config.yaml
intermediate_size: 256
vocab_size: 1603
norm_place: "pre"
norm_eps: 1e-05
qk_norm: false
attn_scale: 0.177
bias: "all"
init_std_up: 0.0625
lr_head: 0.00965
max_seq_len: 256
Each number is 200 + 40 x the weight over its row's rms, rounded and kept within 0 to 999. Layers, rows and columns count from 0. The size before them is the row's rms in percent of the matrix's.

# q: layer 4 attention query, 32x64, rms 0.109, rows 0-31, columns 0-63
# k: layer 4 attention key, 32x64, rms 0.111, rows 0-31, columns 0-63
# v: layer 4 attention value, 32x64, rms 0.148, rows 0-20, columns 0-63
# o: layer 4 attention output (transposed), 32x64, rms 0.145, rows 0-19, columns 0-63
q0,106,210,172,211,201,172,136,262,247,193,203,200,212,283,159,183,212,271,198,206,215,190,150,210,181,191,211,208,142,256,181,202,163,229,141,137,185,244,190,135,176,225,166,287,144,278,233,215,106,191,194,218,129,185,231,206,169,224,299,206,193,176,206,180,171
k0,104,202,332,94,213,210,209,156,211,286,215,239,227,260,181,192,134,249,193,245,201,200,173,154,224,156,220,220,229,187,201,158,162,202,210,175,198,208,160,157,152,180,200,186,153,258,238,203,220,146,185,198,207,185,224,224,251,227,294,228,188,188,239,262,176
q1,079,221,199,142,198,276,132,267,204,271,180,182,266,224,205,160,153,275,202,200,208,214,192,225,255,247,185,216,238,194,149,216,151,191,231,128,252,209,217,161,177,194,182,165,173,245,225,222,178,80,214,240,198,184,188,228,228,190,289,180,185,193,178,268,225
k1,078,286,320,123,201,278,229,140,192,219,222,234,239,214,188,176,183,246,185,156,204,202,186,182,206,178,173,214,220,186,218,154,191,174,194,190,188,125,192,186,153,253,173,171,222,192,237,186,248,301,169,182,269,154,146,211,186,199,155,240,151,261,193,201,232
q2,130,191,190,257,212,132,144,271,168,159,210,227,244,258,136,191,231,219,239,228,266,205,126,210,175,150,201,183,152,220,180,254,172,250,203,186,219,181,156,137,211,242,180,254,155,265,196,225,129,163,255,193,127,178,266,173,172,254,232,207,197,243,192,178,192
k2,115,194,280,148,196,208,181,192,226,276,213,244,230,236,175,215,142,279,190,255,210,197,155,153,198,161,224,191,198,199,195,142,159,243,239,150,187,187,165,141,130,175,178,190,135,276,218,209,202,165,178,203,197,190,265,224,234,221,309,239,172,194,238,267,169
q3,111,207,244,145,191,264,260,96,193,261,148,164,257,195,241,221,153,197,209,161,174,265,186,202,258,207,210,191,305,143,226,125,210,176,182,218,224,182,249,151,195,163,181,192,211,198,197,178,208,163,179,206,280,162,133,244,200,166,174,211,237,206,166,242,174
k3,107,205,188,259,187,204,191,211,136,132,155,176,156,158,225,194,226,139,215,146,189,213,243,254,167,231,183,204,161,212,194,231,261,196,230,285,175,192,245,254,251,200,194,200,270,127,163,190,224,247,229,174,224,184,148,193,184,197,60,195,184,180,154,153,225
q4,081,212,202,200,222,253,273,131,242,245,176,187,162,227,124,193,148,168,190,96,227,190,180,210,265,202,236,225,143,189,219,248,179,133,207,157,252,157,243,206,205,119,179,209,192,151,195,205,259,159,213,233,189,199,195,245,286,141,228,200,219,215,176,257,172
k4,079,222,219,209,187,249,201,137,112,186,161,204,213,159,228,201,240,166,297,171,155,246,236,220,215,240,179,193,177,222,169,160,227,167,229,244,185,204,198,284,244,280,193,239,237,199,207,200,191,264,176,161,220,207,155,179,115,258,139,230,187,258,200,118,197
q5,093,199,231,72,203,257,210,122,162,254,175,144,208,238,220,180,150,205,241,172,149,255,200,206,216,255,271,255,185,178,191,210,174,152,193,169,245,197,218,244,205,151,166,147,226,174,232,175,205,199,191,219,233,190,147,287,276,139,226,179,193,171,209,183,222
k5,103,228,193,254,212,240,209,192,164,133,160,199,199,164,205,193,215,182,216,150,154,219,247,203,231,258,214,205,180,206,221,195,265,208,223,237,180,161,259,247,250,247,138,195,305,186,209,229,229,225,227,199,249,196,126,176,157,187,73,190,198,243,105,209,201
q6,157,181,157,291,175,145,167,300,178,159,242,224,138,187,166,187,261,192,172,273,242,148,215,203,141,184,152,149,175,239,165,223,175,257,229,200,158,227,153,222,188,255,252,219,145,204,199,231,142,169,221,204,149,208,275,148,172,223,217,194,214,202,236,170,210
k6,123,186,231,162,206,177,185,180,262,261,224,215,216,231,178,211,169,251,150,237,214,169,144,162,201,152,221,199,232,200,219,175,123,206,159,117,209,212,144,121,170,197,206,203,125,264,233,217,199,184,159,216,151,206,252,209,224,227,341,223,199,210,257,241,212
q7,088,110,190,252,188,194,160,237,183,150,255,236,188,206,153,235,266,196,199,217,254,137,191,233,137,190,136,152,166,189,153,226,196,262,248,228,148,196,191,141,174,276,201,183,172,145,251,237,188,224,249,208,221,186,230,179,155,246,172,241,130,265,211,168,190
k7,094,182,199,215,203,191,178,227,243,282,222,196,183,243,209,212,192,319,158,255,218,178,154,181,208,139,173,159,240,191,191,190,121,231,179,125,229,227,178,137,166,193,170,189,131,260,190,196,214,169,173,208,169,200,298,168,224,239,293,209,168,236,235,173,203
q8,080,235,201,231,167,177,249,155,206,241,234,196,210,115,220,222,299,184,169,195,180,180,189,187,304,220,215,152,246,261,210,244,252,212,182,202,262,190,201,130,169,234,134,165,125,206,199,248,192,227,107,228,154,222,208,196,155,213,151,241,197,212,232,229,180
k8,092,185,180,235,200,224,208,199,114,66,269,223,197,127,190,226,218,183,149,187,206,181,235,174,147,191,177,232,185,191,233,206,242,203,178,218,190,228,200,216,239,251,262,210,182,132,159,202,189,217,244,132,175,202,194,190,163,226,168,161,222,226,184,61,203
q9,097,221,200,235,229,192,171,177,205,224,221,213,207,289,140,180,201,246,234,156,246,185,105,171,192,173,177,211,231,272,127,212,172,243,165,115,170,151,173,123,199,181,239,214,170,232,244,261,227,226,176,226,195,167,217,186,276,198,229,245,183,206,276,234,137
k9,087,228,339,171,175,265,232,174,234,283,244,193,217,172,222,172,143,236,151,169,163,194,135,199,220,208,155,176,205,144,204,166,198,209,286,189,228,183,181,178,185,260,214,206,124,234,207,151,254,256,194,223,177,129,224,229,169,200,227,219,189,225,237,230,195
q10,110,255,244,149,245,267,252,106,221,218,170,184,245,146,241,216,191,165,157,178,144,233,226,156,271,210,216,203,205,112,235,176,230,155,206,225,263,171,217,259,186,199,184,201,266,151,180,198,237,215,152,154,253,146,178,235,187,144,173,162,189,224,162,173,167
k10,109,184,127,238,186,197,208,225,133,111,191,194,158,141,222,189,236,96,246,172,206,221,264,227,172,221,188,220,173,223,183,228,257,192,242,260,202,178,226,274,235,208,229,205,262,139,181,197,192,228,230,206,224,198,161,187,193,193,75,191,214,210,147,165,243
q11,086,276,278,149,221,282,194,191,170,269,242,188,230,150,172,157,156,176,138,189,209,219,243,139,256,208,221,176,233,150,222,185,236,251,239,244,233,144,180,215,209,188,212,199,187,187,225,239,245,208,107,181,237,198,185,211,215,177,193,137,168,171,238,302,199
k11,104,192,169,282,174,207,200,237,151,97,222,165,201,104,216,193,237,85,222,191,214,186,262,236,182,241,170,206,189,221,199,241,281,188,222,253,205,159,191,226,219,218,225,209,272,154,176,179,188,252,232,202,185,190,177,218,204,200,93,191,221,218,173,159,215
q12,123,162,135,229,199,103,173,228,246,179,167,201,144,275,181,222,246,283,204,221,200,193,140,254,148,177,209,226,186,239,166,219,135,187,180,143,202,238,223,133,219,176,221,204,193,277,184,183,151,159,243,202,138,218,205,157,222,241,277,219,248,184,178,176,243
k12,115,218,299,119,226,204,216,154,260,282,196,208,243,268,184,209,154,286,179,225,180,204,162,136,211,180,210,209,211,180,187,169,130,206,156,141,204,224,201,170,162,200,176,194,130,268,217,233,214,180,145,192,185,191,217,209,212,184,317,224,207,196,231,232,171
q13,144,200,227,114,191,276,202,122,195,273,167,131,246,218,214,192,174,216,255,109,184,224,168,228,251,256,259,218,245,169,190,161,196,165,196,187,286,167,230,172,210,163,138,188,244,158,199,189,248,205,180,228,229,168,158,261,238,210,159,205,177,160,151,211,208
k13,133,216,188,275,188,209,223,203,142,100,153,208,183,146,232,218,224,205,204,186,167,218,249,249,198,258,183,187,171,208,198,208,264,193,210,270,166,192,239,276,213,213,196,198,287,151,202,170,198,236,200,149,265,183,175,176,170,210,62,183,183,217,137,197,203
q14,106,186,217,73,191,247,233,72,209,261,147,157,217,190,190,209,181,223,269,177,115,200,217,180,251,205,223,220,165,158,193,176,191,204,208,151,256,204,194,227,238,172,173,204,239,188,234,196,273,194,149,189,206,220,191,277,263,205,224,215,191,154,229,213,167
k14,114,196,228,279,198,229,197,161,133,163,160,208,166,112,228,200,238,149,208,135,202,195,256,208,213,267,226,168,199,199,207,215,274,165,250,228,214,161,268,264,226,189,168,171,310,158,214,238,228,250,210,194,251,177,172,181,159,200,114,180,188,239,194,186,209
q15,075,281,227,142,222,255,157,184,192,218,238,172,222,138,216,168,179,156,102,193,202,244,176,143,274,180,231,184,246,168,271,185,184,204,248,231,301,167,160,206,181,232,170,170,165,197,138,234,200,194,115,215,246,202,207,243,226,171,239,145,175,218,198,203,207
k15,097,172,185,251,179,201,217,228,149,135,242,179,195,113,193,190,238,82,218,199,214,194,246,235,185,244,169,229,169,232,216,232,304,214,196,233,170,164,216,250,242,234,236,208,260,169,167,177,162,243,242,191,211,190,162,202,171,176,83,190,213,200,169,159,237
q16,116,156,172,255,165,140,177,262,158,206,192,286,188,232,184,190,179,229,174,288,247,177,206,197,128,176,134,197,149,252,161,236,183,222,276,198,105,180,192,193,171,171,216,208,149,249,190,202,204,172,298,211,197,226,235,153,168,239,225,226,189,210,245,179,238
k16,112,218,256,162,196,209,219,187,283,292,195,178,244,271,186,211,157,292,205,192,215,176,155,130,225,153,188,186,240,183,215,176,123,189,172,143,218,203,192,132,155,193,207,165,150,247,212,209,192,142,219,230,168,200,246,214,203,192,313,232,193,181,247,239,190
q17,075,194,214,218,192,204,212,161,103,202,114,260,219,254,261,184,166,169,212,199,199,282,232,229,172,133,196,241,193,186,196,251,267,184,175,205,124,220,180,234,208,219,187,255,188,249,177,164,178,146,281,165,210,169,131,195,235,184,170,235,237,175,129,199,146
k17,083,176,139,234,203,250,218,220,200,168,121,180,181,295,182,168,113,228,249,185,152,224,169,242,194,209,288,217,183,228,170,181,150,199,266,162,164,219,241,190,201,151,118,205,267,172,200,246,212,162,284,223,212,167,161,206,223,199,155,216,197,160,259,194,213
q18,093,147,159,296,193,178,171,284,192,83,253,246,146,224,139,191,220,163,178,237,239,158,250,241,117,201,207,140,171,260,177,222,230,221,215,182,137,221,174,224,214,221,253,252,243,214,203,217,187,211,204,185,186,221,252,144,216,200,209,210,222,204,246,200,166
k18,104,168,186,148,199,195,183,183,253,295,253,211,209,252,158,197,185,276,186,255,193,194,120,181,211,181,231,214,195,197,223,198,103,187,182,158,221,218,164,194,145,191,178,207,129,235,232,195,201,181,167,222,166,191,245,222,225,216,344,197,200,203,270,248,172
q19,082,151,194,155,218,144,262,135,190,243,187,196,207,164,158,173,203,181,249,185,164,164,227,201,141,242,228,210,253,212,179,207,181,200,272,149,254,235,156,207,251,139,257,193,282,137,243,162,250,258,178,145,152,160,129,192,248,176,234,217,212,204,211,162,247
k19,077,280,164,233,255,214,181,213,256,145,202,168,141,200,223,185,140,143,124,206,228,206,234,160,242,161,204,136,139,205,221,193,179,149,197,197,206,164,253,289,174,248,222,209,240,231,225,212,247,282,118,227,250,199,229,176,217,189,221,170,230,169,171,234,147
q20,102,202,157,257,219,220,161,252,155,115,233,231,171,169,182,124,203,110,287,222,211,206,230,225,114,221,241,215,190,214,226,256,213,231,258,212,181,210,207,296,218,232,196,209,240,140,196,213,185,216,260,200,147,178,228,190,213,211,133,181,168,223,145,175,241
k20,092,198,103,201,232,154,156,254,287,190,217,258,207,299,160,215,220,227,202,252,222,219,129,220,202,176,208,166,210,216,178,141,123,195,180,153,183,238,212,159,167,211,194,226,179,253,199,192,118,123,211,193,193,209,250,156,221,189,283,224,214,205,197,253,194
q21,099,163,168,245,190,123,149,301,237,152,226,247,172,265,179,225,207,232,181,216,252,169,163,230,148,181,192,174,155,265,189,223,159,215,198,196,129,229,159,132,195,239,191,205,134,261,188,242,146,183,252,234,159,219,228,163,180,244,264,208,251,189,241,184,214
k21,105,190,266,139,219,210,212,167,258,301,204,205,220,252,170,213,149,275,189,225,192,195,146,154,245,154,199,225,214,182,213,170,156,213,152,153,213,205,162,159,165,187,184,185,124,264,235,207,215,166,183,204,171,208,223,226,210,217,333,230,160,173,252,241,156
q22,100,194,114,203,185,189,181,244,267,179,140,200,220,298,184,206,200,278,202,171,240,207,146,292,186,201,222,251,143,234,158,208,130,181,161,132,158,236,227,189,192,225,166,202,238,210,180,200,173,167,294,243,190,220,197,193,205,186,191,229,220,226,134,133,229
k22,111,209,250,103,230,169,211,196,250,302,186,204,212,264,200,206,156,336,189,218,171,228,155,178,206,182,223,219,241,189,191,124,128,208,180,168,193,237,182,158,126,167,167,206,149,248,228,188,184,125,171,199,226,188,209,190,188,195,266,211,184,198,216,218,205
q23,121,160,186,227,172,141,197,242,216,205,236,236,188,230,152,179,207,247,141,264,269,168,196,172,143,162,162,172,225,244,174,210,167,265,215,171,129,203,138,182,180,195,240,208,125,269,241,225,155,177,204,219,212,220,238,184,207,213,303,233,163,207,301,224,170
k23,112,205,323,160,194,248,194,157,254,309,258,179,244,226,189,195,152,232,165,226,192,152,169,139,238,157,191,201,194,185,258,203,176,194,186,138,238,166,147,158,157,208,215,189,130,239,197,198,235,190,192,246,150,195,234,229,203,183,291,205,207,199,257,224,188
q24,081,228,212,187,194,205,202,101,192,234,170,161,251,184,177,180,150,149,228,183,171,201,193,204,276,216,277,304,272,213,169,190,196,143,230,197,210,184,193,208,268,150,197,232,244,197,231,157,259,194,194,127,248,235,118,205,235,216,155,198,134,243,184,172,213
k24,092,222,152,286,182,211,231,230,173,161,175,215,210,133,195,207,221,135,190,180,215,216,264,249,183,236,196,190,159,194,221,208,256,198,222,278,163,212,253,233,209,212,210,225,310,156,143,181,143,230,230,214,203,192,159,189,198,195,68,190,226,176,144,141,199
q25,091,185,206,160,219,268,302,149,285,218,245,219,212,170,185,215,194,196,160,213,189,149,196,183,127,195,183,246,223,209,225,115,226,192,163,102,246,210,163,212,178,263,248,210,169,199,245,179,262,203,153,164,154,242,261,238,168,210,207,245,171,162,205,159,178
k25,090,194,276,261,150,225,190,217,128,180,246,185,178,123,202,173,238,55,183,158,223,182,283,193,227,224,176,192,250,222,260,194,213,223,277,268,217,162,238,212,238,208,205,192,172,163,190,190,185,181,167,209,227,171,166,171,233,183,171,145,204,172,249,212,229
q26,083,254,214,236,247,263,188,183,155,224,224,241,260,162,188,165,189,168,187,221,246,199,232,109,234,202,142,193,218,173,200,177,254,266,231,217,207,107,151,217,169,248,241,193,179,131,178,253,224,254,167,193,250,177,227,214,113,240,126,185,165,247,186,189,192
k26,099,177,120,253,165,176,191,266,184,125,194,176,169,135,204,222,222,109,198,176,246,168,258,260,185,210,162,181,220,250,173,225,270,202,286,259,208,169,204,213,229,234,251,194,217,163,152,161,171,212,270,227,171,178,205,174,188,181,116,196,233,180,195,173,252
q27,118,254,217,82,184,264,240,126,270,261,182,191,260,209,197,193,167,223,214,178,175,218,164,198,239,199,242,273,197,149,193,128,211,141,150,174,258,206,216,240,191,212,150,166,239,186,232,185,251,204,198,215,256,173,156,274,208,185,191,198,175,164,134,174,201
k27,112,209,211,240,180,241,221,211,122,140,172,218,172,141,247,186,229,126,258,173,186,227,288,216,201,251,215,194,185,197,209,222,266,204,248,257,194,183,243,243,228,204,166,209,265,141,170,184,187,200,234,177,219,181,148,164,180,170,69,194,189,213,134,160,237
q28,080,286,202,228,227,141,174,206,182,203,193,212,178,198,246,220,225,277,242,254,191,186,197,125,204,157,181,214,126,173,208,278,171,248,181,208,191,180,169,173,201,139,184,256,120,199,251,271,191,236,128,145,145,211,178,198,152,201,234,270,217,176,260,211,175
k28,080,247,256,185,186,203,250,136,217,175,203,164,189,151,205,193,169,89,175,197,216,175,230,158,194,217,139,218,247,153,158,168,222,204,198,159,209,193,183,108,221,177,248,155,150,220,182,248,262,164,276,286,148,224,262,258,201,144,210,218,200,204,229,195,170
q29,071,258,178,161,208,257,267,168,214,224,189,165,280,186,198,188,210,158,237,203,197,249,197,195,257,152,203,301,143,160,228,216,203,187,133,241,156,208,210,263,224,277,136,198,151,200,169,157,196,174,235,152,192,181,200,259,168,173,112,202,205,189,125,191,188
k29,080,191,135,244,200,200,247,224,117,126,163,227,173,153,223,187,246,139,260,180,196,218,254,255,167,231,212,208,201,226,205,154,251,229,256,234,170,215,254,205,247,162,177,208,263,152,146,184,151,182,293,209,202,225,151,173,213,232,117,212,187,200,146,159,222
q30,083,150,185,175,213,152,223,192,207,152,208,199,158,219,172,175,238,200,187,185,161,200,197,265,138,257,245,241,152,240,185,203,206,204,139,174,123,298,206,209,275,217,192,237,201,161,262,193,186,264,166,174,135,292,157,193,267,236,227,188,156,137,237,205,189
k30,091,197,223,149,233,196,178,164,230,263,227,228,214,275,185,202,160,250,175,229,178,206,172,169,219,142,232,194,235,165,212,192,145,191,148,128,212,229,190,208,126,203,148,218,189,276,266,232,217,136,134,209,167,223,186,235,204,206,307,184,169,172,229,263,118
q31,067,160,180,105,241,213,176,174,237,259,190,214,196,228,204,173,220,143,258,120,164,154,160,223,202,196,220,257,142,134,182,210,152,183,155,184,221,250,250,208,160,237,185,151,207,163,228,118,227,208,270,238,140,179,200,203,250,149,224,231,260,157,168,196,236
k31,072,230,272,172,239,198,200,133,175,212,198,187,211,225,214,175,164,245,221,210,175,272,201,165,204,181,258,161,279,179,209,172,142,193,142,151,175,197,254,251,249,227,131,196,229,297,215,242,207,187,156,166,246,249,184,170,187,192,278,205,129,232,146,241,160
v0,106,205,167,168,176,212,250,189,199,203,261,290,203,177,166,260,175,200,130,254,188,188,250,190,264,252,251,236,114,190,202,194,209,157,218,202,199,198,204,184,180,244,175,161,191,173,196,173,180,97,201,257,252,200,265,166,203,86,199,257,182,230,174,179,231
o0,098,164,204,265,214,184,243,169,216,232,143,168,221,253,214,238,141,179,168,149,254,199,86,274,226,149,153,176,266,201,195,244,186,190,183,205,179,189,251,235,169,222,209,184,236,196,184,236,212,156,243,197,236,171,215,186,244,227,154,133,209,109,236,281,207
v1,102,143,191,193,243,162,266,180,198,204,271,222,180,141,211,193,166,181,192,227,143,154,278,237,259,212,210,283,240,178,200,235,209,214,228,160,196,179,194,171,188,125,217,145,214,174,186,218,202,168,180,248,203,267,255,145,169,127,203,193,300,161,247,237,249
o1,101,128,231,216,171,243,209,197,200,253,196,268,207,279,198,201,134,212,199,186,255,211,151,255,188,225,199,163,262,164,176,169,166,251,194,221,146,213,232,241,151,173,130,180,236,200,236,193,158,168,231,183,238,119,177,180,208,287,196,181,119,227,136,262,215
v2,099,189,189,228,225,168,185,188,228,207,240,226,228,220,210,240,201,169,210,198,138,244,191,210,207,152,209,92,226,191,211,170,186,238,261,221,232,161,166,172,194,215,194,122,221,227,118,90,138,175,219,218,190,139,265,201,209,208,203,244,206,281,159,186,300
o2,102,177,226,156,147,229,234,141,193,214,123,199,193,223,184,262,197,239,194,219,209,224,208,208,218,197,235,226,224,241,229,271,207,211,149,191,151,172,242,216,242,121,128,222,222,179,169,297,212,173,152,213,254,264,107,227,177,227,183,238,191,119,196,228,139
v3,097,221,207,176,276,187,182,182,177,148,203,237,174,210,251,205,198,191,161,241,108,280,192,214,213,182,236,253,133,184,227,154,223,198,162,207,205,209,158,154,226,211,239,196,201,188,209,220,230,203,145,235,163,45,173,174,230,142,231,135,240,219,192,150,233
o3,098,113,236,226,125,173,227,192,145,223,204,246,161,179,201,281,219,206,148,222,256,118,280,187,201,191,168,124,243,176,224,225,195,194,197,226,163,158,193,265,180,167,189,192,193,172,195,178,206,165,261,163,229,276,254,166,197,271,210,191,168,178,254,256,202
v4,107,224,169,211,155,196,206,197,202,214,196,259,244,181,180,228,193,229,158,183,232,142,228,238,222,262,222,143,211,184,272,209,153,112,214,185,264,191,194,174,178,216,197,91,229,209,182,94,180,193,208,235,210,235,248,283,127,251,178,236,158,154,246,189,196
o4,107,199,175,194,269,207,192,148,181,188,129,147,240,221,238,127,141,210,218,197,230,247,154,222,230,172,219,257,190,194,225,228,210,193,143,227,243,256,216,166,202,214,170,243,204,247,136,302,192,107,241,183,200,159,171,224,215,186,174,227,291,145,182,148,179
v5,086,256,203,242,197,188,165,192,168,151,214,259,161,177,157,201,119,240,240,224,127,107,213,226,244,211,209,258,191,181,145,199,210,210,223,230,182,180,210,221,293,182,256,193,184,193,248,262,230,121,193,84,189,232,235,173,227,145,226,190,217,175,189,205,186
o5,091,156,214,163,147,220,273,228,219,275,208,223,262,222,284,199,199,154,183,197,244,226,199,191,191,151,189,202,236,166,168,224,150,157,197,219,172,233,242,306,183,218,155,176,233,186,167,102,144,174,240,196,184,160,201,206,220,177,187,132,208,250,144,257,254
v6,081,218,233,182,156,260,131,204,231,223,134,168,158,240,189,202,238,191,178,162,259,135,181,189,141,200,165,162,179,220,206,115,214,180,227,229,182,244,262,246,208,197,169,265,186,181,255,199,208,193,257,122,260,221,112,252,221,181,220,167,182,250,204,173,131
o6,085,287,211,210,254,139,166,236,191,123,278,184,228,137,196,189,263,171,142,214,139,183,197,160,208,165,205,204,163,215,169,267,217,197,207,170,215,189,158,190,221,264,284,234,145,231,182,216,173,242,119,227,153,191,249,174,195,137,210,205,224,233,218,158,244
v7,103,165,194,154,207,191,214,174,227,202,230,216,182,183,151,218,172,180,206,167,237,160,224,234,218,198,205,130,275,230,265,198,177,199,257,217,236,178,225,157,250,228,197,77,226,200,205,131,213,155,201,200,231,233,319,240,131,258,194,246,186,173,152,144,227
o7,102,201,172,176,236,230,192,173,146,214,130,156,223,242,190,166,160,219,201,195,212,274,175,194,242,156,225,262,214,178,198,305,212,218,176,210,185,207,174,198,208,125,172,241,190,247,158,268,192,138,262,242,180,175,102,219,203,170,157,192,284,209,160,272,188
v8,107,227,187,147,185,203,244,183,181,221,250,242,193,161,213,232,196,188,141,214,187,215,265,213,250,236,237,198,207,170,247,155,189,131,247,191,212,199,213,225,173,271,177,156,200,217,156,111,155,101,178,271,202,256,267,173,183,90,189,223,230,222,245,170,205
o8,098,168,232,265,227,181,225,184,144,223,153,203,200,283,216,182,144,229,148,178,273,185,104,275,206,166,243,170,233,197,221,265,199,226,192,239,153,189,230,211,159,246,178,228,228,210,173,266,239,171,195,186,232,115,174,184,230,240,126,177,180,137,203,241,176
v9,081,191,220,129,145,212,129,201,227,248,194,142,193,183,203,155,180,187,169,178,237,206,233,234,162,266,198,238,270,245,251,194,172,233,172,210,265,226,245,208,150,136,178,114,233,180,190,108,206,226,202,223,198,308,207,242,188,235,192,152,165,143,206,185,192
o9,086,267,206,203,252,188,171,223,125,185,166,201,206,205,189,104,167,260,230,257,191,260,155,194,203,174,208,243,177,173,192,226,173,221,275,236,248,226,163,116,158,180,255,249,156,262,182,248,204,147,194,213,176,128,180,183,190,206,163,289,228,218,159,179,184
v10,101,157,212,185,233,175,161,174,197,203,186,103,206,178,195,204,215,190,201,163,168,227,169,236,189,165,184,197,284,241,301,146,202,205,211,200,251,194,154,144,239,206,231,136,227,190,193,123,191,188,225,203,207,171,256,200,97,284,207,168,271,216,172,211,275
o10,102,151,195,157,200,231,225,187,117,146,184,228,178,237,170,200,189,275,227,279,171,193,260,171,186,208,251,244,209,207,200,268,234,238,200,201,150,189,158,211,176,140,109,241,134,227,194,279,173,164,230,213,182,236,106,194,207,218,195,266,228,203,160,221,161
v11,114,191,200,243,186,163,225,180,185,234,125,178,195,221,249,213,215,261,196,195,244,143,207,158,195,176,163,217,188,216,184,184,222,234,246,174,178,189,195,185,200,138,196,269,231,197,236,320,218,196,256,133,184,280,88,187,150,177,188,142,228,177,265,248,229
o11,102,229,204,198,184,240,158,227,280,161,281,238,198,143,178,173,240,163,241,240,155,155,165,203,188,239,194,194,217,251,175,121,232,220,179,165,188,210,210,197,227,266,187,168,174,209,234,155,112,245,158,245,211,123,225,186,185,209,229,230,143,242,121,163,269
v12,102,239,207,199,221,222,173,261,221,200,213,222,198,225,238,234,194,198,178,275,204,249,229,158,181,215,207,205,101,178,163,173,192,191,184,174,196,223,205,231,131,236,194,255,232,198,156,132,184,207,185,216,236,72,142,247,291,124,202,232,154,265,212,162,178
o12,104,210,239,228,189,140,229,183,207,206,179,146,200,130,198,274,248,189,150,184,238,192,199,195,185,199,130,108,215,195,257,203,214,181,140,221,229,187,241,187,214,223,294,183,184,173,198,253,252,224,154,140,194,258,251,161,182,228,201,207,196,129,315,210,173
v13,086,162,241,198,288,139,209,159,242,144,159,223,219,237,202,207,191,182,236,224,126,219,223,239,257,169,236,120,213,192,223,124,226,240,217,199,189,221,189,157,219,171,154,191,218,189,190,190,239,166,182,209,164,178,173,178,213,89,225,149,247,262,185,136,284
o13,091,180,227,224,134,222,197,188,178,217,221,305,188,175,207,295,244,186,139,241,271,188,214,165,224,195,205,163,229,192,218,252,163,241,204,211,115,149,213,209,216,127,180,211,166,203,195,240,124,164,188,191,235,241,211,172,155,268,181,197,99,222,218,249,212
v14,100,193,208,240,185,235,219,219,226,261,191,134,199,220,174,180,244,173,223,185,286,191,150,129,141,206,173,144,212,244,209,264,158,213,165,260,215,157,194,228,194,246,161,230,197,221,179,172,146,192,223,167,186,269,203,217,224,247,170,333,134,222,145,223,224
o14,105,297,179,158,214,166,186,234,232,133,178,149,184,196,165,186,243,205,256,177,104,256,170,201,222,232,231,229,146,248,161,199,242,203,232,134,239,199,191,101,242,170,226,228,212,215,221,212,266,280,164,207,213,210,154,238,219,126,193,198,207,179,217,152,180
v15,115,229,197,294,192,161,271,190,203,227,192,261,215,215,175,218,201,219,209,243,204,48,234,189,206,223,196,142,173,199,193,231,183,146,215,238,195,177,178,212,187,143,152,176,190,205,211,174,178,139,252,144,222,281,146,241,236,123,205,238,186,226,228,242,228
o15,114,258,238,165,197,201,193,222,284,156,200,221,276,189,261,193,212,130,217,187,180,278,130,216,240,187,198,205,210,203,152,199,192,200,149,159,208,230,273,188,259,219,152,201,227,219,162,277,111,180,156,173,252,127,225,197,227,187,183,166,171,171,171,136,239
v16,097,265,153,267,123,180,212,202,199,184,220,279,207,154,167,223,165,241,221,194,160,134,218,218,202,197,153,189,155,158,152,237,167,214,257,205,244,176,172,210,231,192,277,167,195,230,198,257,173,218,256,188,218,139,270,190,187,294,201,255,163,141,210,260,212
o16,099,154,159,131,211,238,231,135,257,248,149,151,237,209,233,171,164,206,239,191,202,235,223,226,203,190,199,245,186,203,201,160,195,159,124,220,242,261,250,286,209,223,139,167,245,184,156,155,189,136,207,235,219,217,156,242,218,149,220,165,301,167,144,196,212
v17,089,279,188,162,132,197,170,187,204,214,164,122,202,166,177,184,171,242,203,155,238,173,246,232,162,224,189,181,151,213,229,225,168,95,213,218,232,212,205,183,215,177,227,211,186,176,267,154,238,192,235,241,214,236,261,248,152,293,188,159,198,116,250,220,128
o17,088,224,217,189,278,227,185,156,187,166,192,158,252,223,209,93,157,239,225,194,169,226,214,178,229,180,198,248,150,202,205,172,216,213,186,255,250,248,196,197,147,244,181,238,171,258,147,202,183,170,271,221,150,178,198,210,202,112,165,221,308,221,158,121,189
v18,111,220,194,233,246,177,282,210,202,190,236,249,179,208,179,203,223,190,264,261,234,147,193,136,232,238,199,192,143,180,188,244,164,150,133,228,168,173,174,219,208,196,169,166,202,205,157,185,189,202,179,197,192,141,212,219,252,145,195,333,127,290,202,204,264
o18,120,221,199,158,169,172,218,242,240,191,160,193,200,169,223,257,259,143,179,150,198,274,182,216,246,217,168,149,192,197,215,179,193,200,160,148,241,177,206,136,240,157,220,195,267,190,245,240,236,218,199,90,250,245,226,229,258,186,204,102,183,119,253,221,190
v19,098,143,201,170,169,223,202,189,195,188,250,218,212,169,178,196,187,186,224,231,185,263,213,187,280,216,220,231,217,182,137,234,208,270,194,245,196,198,210,238,190,201,170,225,167,176,136,234,187,127,196,228,147,306,293,79,237,141,213,202,225,215,132,223,197
o19,103,198,186,271,164,196,241,222,221,273,195,239,193,275,185,211,163,217,214,152,232,233,121,238,194,206,229,211,208,218,195,173,135,174,297,172,156,171,220,203,165,179,214,188,232,167,255,84,241,238,186,238,217,191,148,197,231,183,164,147,111,196,192,266,199
v20,093,201,196,191,172,209,125,194,197,162,219,313,161,210,157,184,155,200,199,214,177,181,206,221,234,208,232,158,230,177,140,206,235,256,202,250,194,213,256,220,243,223,225,164,213,247,229,289,230,211,154,146,204,146,243,191,277,156,238,191,139,212,117,139,136